config.yaml
intermediate_size: 1024
vocab_size: 8192
norm_eps: 1e-06
parallel_block: false
init_std_down: 0.00253
train_tokens: 729200000
dataset: "wikipedia_en"
Each number is 500 + 25 x the weight over its row's rms, rounded and kept within 0 to 999. Layers, rows and columns count from 0. Numbers have three digits each. The size before them is the row's rms in percent of the matrix's.

# up: layer 13 MLP up, 1024x256, rms 0.189, rows 620-672, columns 128-255
# down: layer 13 MLP down (transposed), 1024x256, rms 0.206, rows 620-671, columns 128-255
up620 110:507521486451463487492527457499471489502505490487533505500537484491496491511547504461470503505457500491500486460500474560479504482515467524483533519493550480498461511478502545488499540518510489523504489512496481492516516462531531512528416534472531467498479510536487479477539465493480508513516516505469514520544481486504480525508479492461503464478476526513513471494473508488479501467511
down620 114:523522479498497445490486534518511490496462506471469451510529472505530497456526514502513520489465526501542456490531494453503503506537521472518465526450497475503543491498494469500515523459458498489508479516537498511449500519517542541490506547486487484468516494460538502488484438530511515481460484457539468493501491495537492546516507486506521500463442475491516505516527494458483507525534
up621 095:482459446459479517549464453509486491506456534488496505495565522531516496489481515480524521507491481518514524517477471512522477497486529502494505445469527469470499480499527495508492489510522446481444484524450531503543526475482552550480421510513486504494549513562484499483463502497522451498496478550552491471522467528533481490484472480504471481486504527504473484501498506510473500488484
down621 093:542511506544496512460459484521465516511493485512528500503481518484513509515510530476523472535530496483511514503487495508490488499518508459467474471584468491521517486481495515509528517461528501497540520529533480538477494476492473475490478485539483533524479517471481506456484491516510504459489501529498508539477483495512519492493531540483475514509445507510504546447539469528531484489513
up622 105:524475452522511501494517491481526466492497458507504490551510512506512469527476521545532479522492509500472498507504451501499518487460507511507495491470477497545453498460513485530484457500471494487516501502497545497507503555450491490520493483519496491486476482494507518519480503502516531516492515509507518519545508477491493467510499490494488507458519530468545540504556470542533490460479
down622 096:516538508526482531489519515493513470454479498517539458504479495517503516520498517501551497529482484499476546509489502481489495470484479486476474535487525490506486501515498485486524496532482459495523545525481535473450460490502521503536462514494502540480489470489583496498503512480487524486498509502466509460519524509526469543475531506489548498501511498479502465520501494496546508499506
up623 096:456492532512505436491466497499478440501554486480485483548488522481517470531426493470490474500489538495466463479482502518526516501476500503503499549503466495520522448524532531531498500512480502467500518469533444513531524488513507470472509457486505499473485491521495506485447526533505493526476506483512482522486495494506479546476500474516474537510457487456510495508521542532499505531483
down623 090:483506432534506456512514515506527453471513482507475510481510536467509495482502494532492521514539498528492554547475520483511472477459495499473525527507489471517458509513517481532499502447492485522496471535509510507524521530540495480529442493502496510480494512529486529526514509477518501553537467475540493501493531507490468508525483498499520476515562492500459502515499494467465514500486
up624 105:497535516477496499482523486489516527513492480522499486529524446502448494494445478492506488519493503496464473469491483472550479524440531517539528490538511520502488485486452535488506530516519492488528475473542478521499496465475469513540477457503496468467501544513477532474513514486499481500526504485522508491527487491465474486499506506441478510491487441498502522528511523511461469492497
down624 094:512487485533539465533515487456470459500473482512489493525452469483531467484519504490517509489539521553556497505490515503464502497516462467487477511522462488524465513503542505521498481492515474486504523535509517498509480522521544510486525544512484510475525485487513533450494499482527505500482424516532511523482477503510475512459456496491496516510475515517524504510489520490508501530535
up625 096:503496502544454487451474503541528523491467499504480529482511505522537522493509493503504466496499484447498484475546494506508517528521575489533464494456492503468503469515524478469452473462489467513493495539516488459504495487440556501483492481479510496517533488514489509522520503501502502493497492486487460512490497544537493492499474540504490505518499479495541517532487519517483466502524
down625 100:479553570497490464469484536521488518498457514530518490490495539477455471509529501502514435508522487467507456489496499483518522505516512493485479524562477503540458480507533449493493494504533495499477555477484494501494468531535462499467535491515507505486493496436511525514500520484474492502464517544499508503496516478490514493526539508522438504511521497498496465502460492497493497534473
up626 106:511504528552496474489497514493523480509520484505503472490531476526526462532488525490522536502511546449490553483489530529465511545489476514496508516487521500505483544505518455525509522456511515514492525501509492471461525513465493506500489486544501498508509536496500476497565508524518529448485508506473488489519479532506518485513532492510499497511500477494514475525445462488511575515472
down626 104:468533513495453457548479544489476488528459475530507540509496459450509491510507504540494516501514542516540460507468537485525458519502480517504488514521500504469465519430492535497508513549527512457512487447501507493464478469496462488512474516490491501518472500501557490476481502546494527507530497525483539569484485500465492484506498519525529503504530523495473461480454478473494496462508
up627 099:475523533478532506524499519507440505534516512495519463510533510555520466488513457556496479517467509520501514503465512513503477516540516493485499522502550520506523482464500474480506500481562532472473505479473507496562560494510494502449501478507523479501455504539524534480512477503495428486518493502452484470457555497446520516475486484463469529474511470525498532527512534547482484501482
down627 103:461514500500510483487560508538516468487477467480473522508537492560507491493468473541477478466496482507480511540497516472498473534522499518510480518473538481503449483506493480475494495477479542496481520494507483479505505521490531501518514503515471453526524545531542522543513497539520472492475528486485477476492495456538498512506497509477499485485498487524511489501484521467457460560516
up628 096:461487468492485469499475487544501470512476448506569511527479527518475545501473475533509470509491494497504461471479502517500499542525488510510466513481489557463504480504521495476520505532512514480460505479448537459498474492447506509496526515479511516501482485506472490493527464526483491540526477502527527470480515541481546494509539485476517489471503536533508525512496487491517510495469
down628 088:484517509478489485521509506489515511528483477488462510544545497473526491545540508500479495500569497450502497493537497510481465510499578493511492481501514456513481459529502460472464511513496504479533506476524485475556513482539551486477496522516492503487516521496502510508468506515499520496505528515486477509499470507512514496558496520528517545513513505497498483491476482520491486541502
up629 094:487487485515493501495519500475504497513473514504517516499510568508546500500487532531488479517518460519518471494481481537505506509491495466490467464563471467499484452518514465482476504508482493489516501466492468494482527505520511523472543508504523452555520459498522469494463494480455478523502547510496480516517445504506514519520517533455517570486496522483550501516468527530532505499495
down629 102:471511495474480491500499507515515544476487513508448472500471517487485457532514483495529506500473488474494464535514532534514516503489523482505516475458484496532491539472493488475538523487526512531498544539503485494483488519487475536487494510490494502483452492503478518546533517516530563493507489443487477516504473482475501512574542515514485513516482478509470517480528515518487507530454
up630 094:525515557522521464501492519475545498460479496475501525498507495512542530525477507485465511509463478451488530522499483496487544543463449549499545533498509539478515503494519512447498465496531516514492522465480476520525486456496513468512504429500496502493514485480488476532502489539500515451477463507508487502524532513497539496503494504501496508534511505499506499502514485523537485484422
down630 100:477517503504513505518481513522463508478508494538530500484503533515484465528519475490501449510541522504521515493456490505540469490501542438529488534521444500484523503488502477550433499500469483498479472509516524518478502500498479551478499506497444511484462521502505506527536503494527501531529504507464534503499487473524496452526467472512481538530474548547497506522458484488519502498503
up631 093:531475483530503501551520496497496518535471511465498504452495459518504515506518519480494489509486503472518486512500508549521535495535483477484481516521444527488497503497539536516506485483528552513490522420519466484489537492440507487538483487521495530502519490509501521428498507537533537491504544481449481513527521500499551448448498488537491523536490543499505503519500509525487501476496
down631 093:490527532480468511503558448511478510492464487475530486473511508494510493487491475441525525535515490510532465502521493480481529469434499492501523514466534480467437485492527489504501488483478491521491505509445507540489553501488521504511510480496486545477522522484488528494480518556485487519470547491515498546489522533543468502483509508470473492480502507480488555477490486476454471466509
up632 098:450434546486532543524490503484474532501484540448515459495527504485496461479474521471521482486483543512495464530515514564476524511490501536465505510454521521478527507491483465499506496536511505497475484492519504482528498538499503492497502520531461470453508521493476508523535515474481517525459534467516477533503526515512541500502558509504457489483517509469487519532546494474489479559501
down632 097:563514456501500494504485470493495498468555459505490522515446521475502513484509478491476528487514491459505518476489518468550469519493532467523511525519439486515479498502509513474509476529468491487532483448489455541460513452519524522494490513476503520485476506516526498502523477516522515496520467518511543466485507495510481544490554479464506473555500495483504525510474443504517531487483
up633 097:485491480506494502522558506496528524512477512480501540466496484513437465485501468524536510485517516510497507487491471524468472505541510504475477502505473534505537559499526473532513546503501514524458530483523478477455525470525499477479477520517456505501494528427463525515480489519511483534489513480525499492510486499519489485479520505478473500463498532499469517493477511484460528501457
down633 100:505477529525538542493618498484455509515512513525516473495525522486518501458463529506507482518506546511494496497486512513457546548499490535536493484505485488462524520530472506493491505509514468500475514474495517468521499502479519516500551507489508554509501513513478500498517505484531519483520495510501514492519481517495487512468458533484514498510497537485511506480502501489506551487555
up634 103:472486495492549501484526541507497553484525465503511549544465480491503540547494520463527551501506533496439516513508489488514483518492505489498486484498470467487508527503486452485534487553510497494490474528478501494533487488514493454523478488523479469470541531484491510475478510539532490470476502524487490498466545509519478502519474455544510457522500516507537520467506509467487516459535
down634 099:514496524525458474517560526514479460494485490557482482484498500484489482514455492507478554513498520540555481487473537544505503488468513452483491571539462511481526499493505498503535555493477521492462483525520516494487516514497517544478562490510522522528491471505548470530508497480480495525490503456518495482515487448529548498500491529529468498507483466525530493497457553475521459518500
up635 098:504451516478537479557499496479492552501477445480492510481513487488540460487463499483548512506531453495507516481532486481483508523511529505544496490508533524502534505481477481504465556461518488485514498494502514479510509512487478512524504525496531459469513510501500515496507491539520516490511527505513488515502544458488446495483468522451488511522492476503517527496488566465523474514492
down635 091:509488495510481539488465522492520495483489506462508540495493500497479520499522493530505484473490530497461506479506501534484474520483468509474486490494482514545514518489530492481517503532522508544484486475493511481506494508528512472463482454506461497513487490539510516477488475529475497536515488491464513507499497487525502546390507477482518484495527469472460496485527493498499530479522
up636 091:487500467499495537518493528496490472520497487474516482515529554510513510513463504467517549500499496506542530532511506482489482526494537517498513492497481508527508525532467479512481496507474519529475466509488434503524518467523467534509461481500512505484488499500530522532494529519474545510494536488535501511517543575480518518507492473500552535510502497531524508501483468513521500489493
down636 085:528541494519514520475487497549459439498468499494552532486475426480497485505514471571475475491512482527529508506510482473505535506469471520524478500499543479481539519495526502478449512487539457494506505509508521508526530531492508466508515531533497506483544468470521490519476549522476480503496468446501519471519500535477486471477505511499489483545503509475481494477519516480502520486473
up637 102:460475486553473496530512515467492474518452519522526514470513518513522491473465538539463526478450487484502518453463497472501520467528509520509461508523530559482508533475492486500522553494492495519517474500491507470477491504554449463505486530497534508493504479481513505501468503532490520545478485532477515461496476467492514481483528532513489470536534488487518504480481546477490510481518
down637 106:523476489472514498506485488492486502515517523472495467533477490495484512525518481498489539478512490488485507456502561538492512476506518504511467492478491445496520486516470477503515493509550485498540518477528517465510553470486459513503511461499484518524509494507541556511481492453521443545484449487474480495462502493515484498467519465529508473510507552476480496512483505508467501510501
up638 093:501507466489551521490504449505518491458516465535532512484468511508492507522536526519486514444512475540510483510527507481481463457484499492492487504471488527523516535495480484537499548512461540441468524473497466476482475470513501538498489513559479481507508479517489505505508477483505532504488518485484514508486475513476459499512470504524502457510513453510458465507473475447456481508498
down638 091:546493536517475500515475522517493571512490463491453518502506507501498519483473537502500512504485543485505507516493506512501508488453481499542511532520545515458542475517530505467484477505507509477508530465479564527525499488457509504492501482494498456537514538486474506478485478492518505505469499534511499493533488471512506486526487489494526486485508491498543469508466479504516539517498
up639 106:499534507524529493474538530545466490491502501550460542511529515494481540533475504529485486502533508495525526539502495466498486499501497445469533531483546482516509491521524477492509502513519488482540501499519502497520488496513547496507473500451534555580526486524513497504497541469507497532455501536505534511501535500488467478536458497476479466503488512482527504455490461505506507505496
down639 111:483512518499518513547507527475537467511489483497509492514491488433496499444495464446521491518468509506500476536522531521586487530511533497522480502495483495505483525526484516538498532480520522479477515463502497505526485517526503510510508532471484490482522483450507520523542468505517429494522488477510500500521494513463440517521466540506484478477549516521472511501491479492494478516533
up640 102:497485541453525512513519480473502541495520479496501492527489498532495549492498463522502492483459478508473505496428529499465503559429490507484482473517523505512480486518488484498505475516473534500508469515479485496458505518502480518523499493460488482527521525508519494497486525501482497486464498547477518476492491493485475471517493508509426550470473452515501513471449506512506506478477
down640 095:534524522541471489511529488519504486497507532501537474533492517519484531507478475488494518504484511477539508534496496517525494457455492467516524495486434538491492490493506524472480499492545422507496540464477498498548483530457503480504489545481527509480502530455515512521482520461515414533519472486482500453508501472509481517512506488473498498500514497488480457520497498501504469547499
up641 100:502539542524567516535539529473498463494493485515496479494479498482504497493486498517502486477493501525540510454485533465507513486508499475476476531487503499484503495514477537459473533510520471514493524497492490503549528551526495467462429515544519487461496500466510494493511502474515505456494529496484484464461521545461477478495492548484477497479461519529511516540516414520519504494474
down641 100:484512466512564539513540490500490503469513491454461476486515503527494490503507489464502498493473508466472483539551503516463479485519488512496485485484465512488510506523493487527514459491551470472489502516558488503501495450498491493461555484487499504516497500510500518500521511496517498519491505497471498493518493468487497501542492454502524532534503499468462531478508549525506544504553
up642 102:488533506551509547470520513570537486524481526518507471504497479504440500524513429479524491494473463491495541480490487509511505513472462468479490494471551503498565475507547494526533563491524483478511475498500495487488513498526480506496487488487483474507537502451507500523527449513532512505500504493458521494507472488545504461502548485484486479514485500529504523512530487517507486508464
down642 095:482480490516458474512490525534502493517468491534505512503529560506502478475512496531526486494466517525508549494492441503428490523520491539485556489502476499463477491458514516485524530468517480485515509510500506486496499494516509488545495485533547530491523506518486536466485511462473511558515496474512519478485474483467523493509493560508530475483490520529482493484527526510486511500486
up643 108:509484489502495503486491473548456515524560495516479524490486511486510490478487519500468528486493515474517485515510519527507484496513484529529495484510491512541489490536488493523478505517491507522451485459523457455500452521508509495496512526487498516514512501498483506516503542502435434480478516568505525488483490523519523456507545519493507515490439456484511511484481490510501498490484
down643 098:532528483494457453541447555482512466532521449508494492484504517471470502526519488468491487489534538506534487540484486487493477509508563510522492498521477546486496481497470512491514505509480531502498557524522498484496519500527526483482466502458474464523476489468545457540500536483505496470519522514494498493449498469499533505517505476526477479489522513501503500530487484486478511470467
up644 108:551452470523484479512501469509533496493485483506507492479480538512506531517487508498498500485478495478456495516517520501522546470539472506500567503506506500464476484483485511514480508523479508508483484530525529500480511535490474465456513479466495482547551520504491499469470483489491472549471481502503508475518498529520454471512499472574495464468529517510501497494517494524482537539506
down644 102:481492543500530529442521551482470503453516487535478484530469519524492497496515491534491508488486531509497475532529539488487549516501495502501503508419499513521491491487473483508509510521532519517473497508505534462466506496481527473471546513516537480488498499543477489496506451451495502511489530500468477503469513504522502415517523534430503488491516498479512500504498536474500441522526
up645 090:490474516509528479535476508509453534541472525481503506523473492528518496497528519487479472512509481536441492469500487507500511530515463513511511492493464504437514510466522457500515558500485506490540492521501509466525499453437508559479495469494491534488447555524459464484511490541505506496525504467526500498533476507545495521505473510482475501496536466511496504535480510491485499516476
down645 089:505498494494483513502480536572461491443503520519465530461521506544497507502510530461498506543498513512538477511512469485504497524493488507487535491468547510507488554517491516492504529510519528463520511500507466499450465537528513485485499516510505505506521490473529522527505519459492501533476491493473524548501502479419546495535489480502469481521504489499475455430501523492489522469512
up646 101:535529459555469508521499490485506514479492465525496528483491534494504474533522493515512499490543464480509492502475463531461458526484530545481514478476501513497485535502476475536525489502479513454443517480512476495490476501551489494473500509568481506522464462513456488478494508464508477500486560480523491479510521491470543482533476510492495524452437508493488527526531512510501502505464
down646 100:522487514448483496515463504487491498533514482468533478553491489528504520488497472463507493486491473499455522503472484474501509498485516511481520473510467512505508465463466476520519507531508511480505478545488518509492546484495489524507535521529510501509512508476522531505492529522499532500502527471514513534516511499458467469444477509499524489522517451492489486505525527537530457541501
up647 099:529518527489472504496523476527520518490481459535510476441545519462510517567487487484512463484488469523494495479480526511493492495504448448501486499442485489496488507526538541542481484530456512473473522489499506487543510514486547496470537517507509513523514477491528491555478480471518507461506499523523477524487520476488511454521516532463518498493508534506456539463490539503507438515505
down647 097:478528490478501515449519521451499537506506540471474517525486457518501495512505484515535519477516508500482499513506514475503518535503501472493487494481485488495542548526497470481479527534520513484512555477485481502507528481513499483526456506530514513517500480510456488502458505476492489492505475506512508504534479500496516498505467489450492496522475483477531487518473527481551473525495
up648 107:446531467549485465511522464490477520481548524508496519472494503468524460497540521459522516455554495499503467504516486555477493506515458488467508494533520478511539512516515547480512534482486457520494482526502478473507492530540502510451478490478513509491518503512458465544501519477532480505521473498484504497517508464507474486522545527514472484522501480530527494509463517444506538482478
down648 113:504519486491470490534524509482502484547502495522488498520504562502516516523513456483479512483488516537500549471477546503513529488498463499480536479505478540529473516557510521470473492476488526518567512467520512519504496534491526493533500499449503532540471546485509488479506506499499500480477513478526487531506489479466503476576461520527529516509456524493515516493470483457495481461487
up649 095:502482480479524435516508454458529504501505490474527481498501459498468532494474509504553460482507489518493433521540450506512534478553507521493521490453513522499526512494499454496475509475558533508472495507470526494483523540478499479518457483505515513523548485486489533536481495493465520490511496535555499510504510513494508493455479478508485472475513487509493537492480500479534458554507
down649 102:516518511498554513521506486522496491521478505516490523506478526526509497494498488541451504510456515498492515481476496520477510465498501472521522489514572469486482544479475515475533471493484480518547526487484517465467506472472498564512439473488517481528492512519461444521538526486529504484442533505471493506552555524478454507499563514494532526488494481505540503511508494521483517515483
up650 105:525513462551495503516540502465489522507497485494489509533519495558502510498460428507496489491498473475520525487492497531459520509523498506486518507494500552524494500496522513482553503471513503489531481504543513504471511543453469498550494505533492496502536459473529480530523528528471519514527528514502488518505455518509507487529470533532512474525473524462524487508525546499534516536527
down650 101:493522489572485507543524501550509447477487474486567519470489486510514493492528539511483496500520494496479468487552456451533475499502529487476507484531465452476542487495481473508513484482523516503565511524543501495495549542496499485522523535521513489502496468501468511517468500496497501483511493511516483491494480468488484486502521486470505459494491481501516483527500480472486497483500
up651 097:514496526499533501505487501505516525522503514478505505506499492477512521461500516519508517511506486533531471550461473530484494445505509506509512517484475547495483450521487492560526513524546502465543509496520545472499489489551482514519511518485489475497462514484558552518496504489487518480500494503510501540516478505537550494517523498490479473449528482548487510486453480499544475475490
down651 098:474500495519526493495528530486494506487445488554461474503513481509514475522507471482455489480533532518488494484529522500514492526480473515500415459473515491507521489477487457461501493535481457532507476516518487498528504514534469496493503507511502496511507486476461524503481564530482486534492516459516476498514483529490491495488467479502450496525501503478491509490566495532498491502473
up652 098:453484489529524478547508497512480500513522517465453458503516529507491471454503500496496473503486502510467490544498465508492478531556471482494515521555505539502501507462510485527519469507486496516461479476509493468457432502517501487485523488521457497459508513501487509518488507498481497495516472513502512470497513487492520489520479543500477478501489511489530473510505456504515537451472
down652 097:491465480493449489486510476491471442477462481506546505475479543450515504493502488462521467495509525510503506536477470525522487493533558513495521468523504476530487492476521484523493520451487474497536514522474501476502497487518482468515494513451514480504512541507507487478422531453502496498510516502485460505532522526508502471510463497498491495486505492532463492514442449511525456475498
up653 098:492503485530462530515497559495503520525470464506505539497521485448492509526523493491538529534488496491493532479507534477520525496499507488472477492500518497500517531512494484482506474484498473473494538511502464492488456553514472482509491526482495505474541508466486496523488492484523506517483445484527473468499542521484455524521481487542512437494476512495493510509526504474512529502465
down653 100:473497484477528511501497477459527501520471490506486520479517511507488542514513443543484480465496509522482519515470493478467526520493493486522509489494488475497532498486536522443468524501498506554506489488486502511454521528476523522504471469517493552492477507514543517529509496492484481506504502502498466497476495509501502517511521546466495494500500517521517495482525489525516499498547
up654 100:530514475518479515461517515478467559495525490486512491489472524499464524482484554586499490507502517459517494476498509494497456510525530485513526525531499528494469453498510525512505494480493511494484501517477542508539519482515495481498505471449548468525505499547511493493535502474526449518469519505524478482440481523484478437521504482483534467467496499467488502499468489531541482523514
down654 108:482515478527505497482520543511537491497500480485491504521512537509528544516510470507523491523473501506512464509523497474492487521487475555489478511481506516490479519505489529490486477490537481495459489451534516476448478535510520480530513524484511489494533478487482467494472541470507465497536459506497497486482500497499527534506555520479499529467546505554496486559483466457499508497487
up655 096:480484478513481477484497492501489498507472465459463514494493487515486525493478505516500494482511546505460473472527477511451489502471474512486499523508550493507472503484422516511510501507504513477484493485506448502504467545542500465490508519528519473525559487483490490485521483503464468509528498508494533483495497494495495497462478529468502477439485525491479475549538543515511488481527
down655 098:486526525489508495511488495477528495471457505485478503455540470510518502521511489508524499527476481501517470527502508520523461519527467549526479497511481578509442475520443528475480468502487512515516460512492474491511490476525519508499471522504528523493495489485502497512484515467503472514522507514550493521500472511468498478498465440503466532485534498503501495495515513491523508535497
up656 095:541522522451465502548517475448499482529499522470530471528546551463492486451531481479539494506490523469498485486504491514500512492535489495480473524467513518486502485488512513492512472501481458533479504472510510528498524481491543474547520529540475499469521503497471491490566464499537491484501502496430556509493502466463537480459491504490515526508502501542482463485517490502544541548519
down656 096:498509518527531483476481508478493565463523500510500484523508485479458513510511553464472519457466465476513495503559514493528527488501516490507532508518404507508495475488506497484521522515511499505464463497468479516527501511506552500498536491526522471503491497490479472510435531516462540539507506466532493474497449548498492506576540503506505516497511503481467508489483458513492471464465
up657 097:489500484521499561563491460479450479466482500498479464500503507503487500487476491514478499494514481497488528481517515499476524479480510528525554468531487512511454480497498531494502479488477541472478519530516537484497469519429507490508483472490508521447473487519521518534465522522509500492535502497518482539523524460477514510541488515509551535457493495539482503474481487488466464512543
down657 098:468523470465526483456523474535483508514495500494540512452488472487512472479564516483505487509505482493497513487498497524520538506528517472513496540473517505492526527487498494562495540489517489515494479552478506481474518464520526486517455456473481497456522562533476461495533467563506502494493497496518455495502555490518489485499491465521484496496526509483444468535505528538511503483519
up658 100:483493493463490501509506488450457496512466493494488472500448484507548510486506519508520466486512451457487495457482491481525480481495545495465508539443533499502492480560498512494509512515507487509480478506556561513494469479504500538482502558533507488457512482528500526513511505513498501499483489500483479468491488515498454517501509560509500543525448506484473511535506487480498474498508
down658 094:500476521506450528488504484516491492461463551471510498495534532511529485482480518512501533469500507471475514518494501521489521498506476478472544510533489489468529457463519574464468480482476511499474482531511469543508509526476482518455499446491491513495509517484501472486498527534532479492483493533490536553524525513532498466506475485529492483503492481500526473517525511498479558538476
up659 101:501506500504530509516479489456482444489500475488448500488574524458468489518484491503492507468512508510496469471476512500481521478531517460473506514470499511465466506499497476473536525501552503524478486488469513520499468535507503479511491556530492476516482511496441524562543495507500467500493474483496489480532547509510491443506497560525477475510534519512474493507512457483511468532514
down659 100:493493510492431501465517488472462536496505514486475478537453504498526480506512487495520531508488513483542482477531517525529488459452476500501523519535466482494512546510529485502508513510473484518543515530521490526503482511544472502496461516559498454477535489508465483547494524520485492458502462457516525447459494483464528522482460477487503494497530494536498525484472527483474490501538
up660 105:521482514493468487511530484405483453486485473538486503499547504516464500493521511483503509445521497488489471491516486470487473491541492522525483546489449486528493494477448502464520498525502464474473488516440520516489507498489470494474516507475505514508533483495504482501519480517505511480492516535500490462476528519533512474527444468491468453499449490497472531523529487528523477478492
down660 110:565483522484501473537551478494469497490507488468503476562438506517524550503439484470482510492507517503513516486495481474544502478454464533503502511493525504462483515507490488482535549483446491521522510514537533481489525487538509521507534487497500504522498520496495471512505504523461512469456522525502484540523461463512456537538481534530499536524486501485535530483480476491496518504500
up661 111:508466488463513459493521516512496545501526502498498520549494538518503490494521462481510491511524464554514521504454517482500497468521511526501553551491491474486523495539515492529498478474496473467475527497542514517502500483462470473454501469500460472489489505485510523484514521491483480529510509504493508430488479505492520517464478528555474488499487509502544452503495439469516476520502
down661 124:450538483522490520486498477515497515492461482507490520499507502468516527503476483488493506515478494500493493464491482467527476478500548529515549526503511504503482490437451513495512499519465465540537541493505494479516536560503468476487498484522493483455487484489472522529501500511501477516533486571496478491459502552459507559508477473534477497535481485495498520489478521501503486464512
up662 107:454519512522511468477461480491511470492516485474489477490523486517456514506512500513499513474507496539514501504497482501467532524479465467488546521521503506505513516512519491477472451472496541514446477443535508544510442508511469497504496480527521485464477509507514481521529553481492471527510480541526535430498493467497481485511522518498499504534506491528483515509473500517499480517461
down662 114:482512513449502520482508477472454513499492502504469497509485483516491515485465470476534515501499477465511540476445492519490483467525503545500498489509464502496494495517522449514487517504458512470514485497563456503468551499492518508535495468506478480525497529489504507486502499473515506505519548485503505502499531528490529522487481503451493496526501517503448451527512468487517510476578
up663 104:505436515529504472518491457512512486522495494500514523504522481540518487534511474505483491483491484493563506483541468503512497476514509459485490467527525491532422494527511497500561505507483460524468494467498491483550503501513527524505477495512465488491525506513560467468473511478459545441464528490500548489510506513524475500484537491507513463501487490469545484531513488508507525468508
down663 101:531553506467509505494510510501484492529491491476455456490529491498489463526462449522482488495471488483480500523450502471566474473509472508491478524528467501471492454530494475516526503513512553485506487487519529474461506499455511504478469493519509487490520501488484500530468511462500526527505517473520497508495506496544562473532540514463487494501531486500477444478511536501490500523522
up664 095:517505503511490495442513501528472499512520490536487534499524493525516497488469520484552543487526490518439507454511497564476475506481523528520515519508494474497488482505520475529504497501489503472542512535487506542475516473532484506527492534497481469488468501502509527453496522488483507493546488520486464524523497481505473485521513499487511438532482480512563504473464522518519505531483
down664 088:496494536491489531509498545457486535485500507461519500503512460513513516517470476559501503452542506482558543542562484515526507474500493506501501499460519465536508470468487516525531487516532471490493485461470508467496479499495454498523484541523533532500506498497489496495515491484468516525476521466495504496475466489478531518455534560505466513453535506487477494478520464499523498419530
up665 107:489519519551505470454508551529464477478494424535482497443493508500508483544516517491493507491512548473511510507486518528532467471486513476511503484502514500491479518474497497511515549546468515539492546536487516526490512496497484497488528476480516494491487519502480515503466474499519512499460478539474520520498544522505562524531514518485488493450482513525511502490524484483535544532493
down665 110:508512508529493526468519498480482528476512530494498474485557553501521480501521519499503523474479493506553482468461478460508463531527454500515486496497519499502489489519478493518499523470509519510563518492535512473476501484504472467502525473479492502471514480487493478517452495581546459489503504529461506507511521486484525468556512463498488481485530446493487522481508478484542534476521
up666 098:553495440535506537535476555506486508508502499469526529515456522498471491510499496527486502505496488522532510525491511525499496482525492502465488518509504480535494541547506531512487523531498527511503514474511494521483512520551518464517464501541477449482489517489466454488510471527541503457501481503470474490569538496536491526468535519519524531494467472545480492512489478517518517503524
down666 099:475489554492492494490499513503478514449505498529526522495509467497492478522499534485502483516473525548500525478480453495509560512494520484508508526539470468473492512492513435534510515488495488477541482513478499551505490495501485497484564505531517476502495483511484464465500500540494497506546542471490501560517463491474516454468497501482483516466485502455538498522571470471472495493522
up667 105:522470526482521483492545476535508488435495498484461486490506523469470494498493456535490499477537488460516483495465491561526514511500523496499496457488491486463502505478511511494462441558509496439517510504507464513482516502542543503485520511519544469488503514513484558467487500490493534461473488478496456510479478527544544504479512513496518483521487491532525479484481512495485488509541
down667 104:470467520518466519509567550481506470504558507458515482514490512474503497476458493506527534506530514541486490504518465507470532516474519500493505499489474478516508525508504543511507480491497497532497490514478484521492527494526494517496463499494508492483518488494529507517476502513511498522546507490495550494475513502478472497544533549534501530481499491540533502464459517469490493523546
up668 099:490499470513488534500461527466553491516496495516513541520492485468501521450528471484481510528577521512457515503480528497482514512498528526484506495506481490510502485472487482511476490499436528521479520484485531526487513477527516515480443486489525533498471543554512517527499506548527482496501491479513521484461471518464438527535515544491557524510494491506515518476442488526476520523483
down668 101:566524542498542487488530518474441480553500510547518503505499488525497488480482459457485452450487509520518499499478456487541485451516461544500485505495517504491486506516517520478495558473487457514516511461433484545508507488482448502533445499503486508508545489459511494515472566532527553530514518528489477492504495480526549465475499494514495495470483519504507513534516512497516523502475
up669 099:511483465502520467514537552521514526509515524453519509508493503491475496476496516519487487451522515516506517501515529559500476513495520517532532446503516479519492507453478487486502484507523542507488474472466484508559502475541520492520555490491532505462506471486452539488529476498468544479481469450524498500514448533504478470481448496501550503494478512545497512547517462506507508503519
down669 105:548473556515479511532521490554495536536469472480473477482535506519479475497524469495511506496502539512523546483519491511501500500485537522503455488505506483500505483497492528489475519466517512497500511515508483556505528514517533494466458472527486496527537525485521438499512486504507574496477521466472505500518513502508523485502520562497461503488493471509523538469526474508537489498487
up670 092:475483466487424470508494562515521508485465491487500468514465515517486524498452473502525560462505508505489483468532571421503518509525504558491509526462483495458491497513517486529500518511501467485493503488510500491485469439507498509510490520501470502451512498500481514462507510515500445543458530516485513491472520506475503552522467517516525498493496514513494463545468500531467510512539
down670 093:501490512465478493465506484530460503498533460500472485474545493490469485532504512498510498519526500513520503499476462489480509526479504494476538478503511500490509482521474491492466512467526490518496538495503508459533528488445506476479483478480478488540541488547504489487474478503500500500537507505500540447491505462457527475527495514513495531517505527500535530514484474467478478463457
up671 106:453530544510494519504485508514486500499487503482542510517521524483518458463491485504485483527503522528495537537515512507517492512459456507524528478517501504502508481494484505528486444480498522489482488530452499480502488509526523528449470508490493508490530497521508476465482527504508479498518490519515475487497532530496506491479534480511534473501487486506496478492515501508508527480533
down671 109:541511501487498478507524490524520510479473463483522490490483513516465511507504514523495503540487520535504497465481504489510492474528503512505533501508562527528442511512517556465501515476487511527468515527508505487526500494482501498514470546543467463496535486428518487535492481485509537476506491473476507495483496495483530470466493443493502495506505497538527458442487496505460513463478
up672 102:511509458465588498487488499510466486532490507500489527522477491538533479492466456472446522477474497503455495483468488488484480494485493499536496516534504490491513505485534481515489491515468543528504518512510501471534497512517505472492529519502501428489482486490546459524535512529493486469508520467458512440451470535539547510486512516504536524508531510498479518482436493499479479532553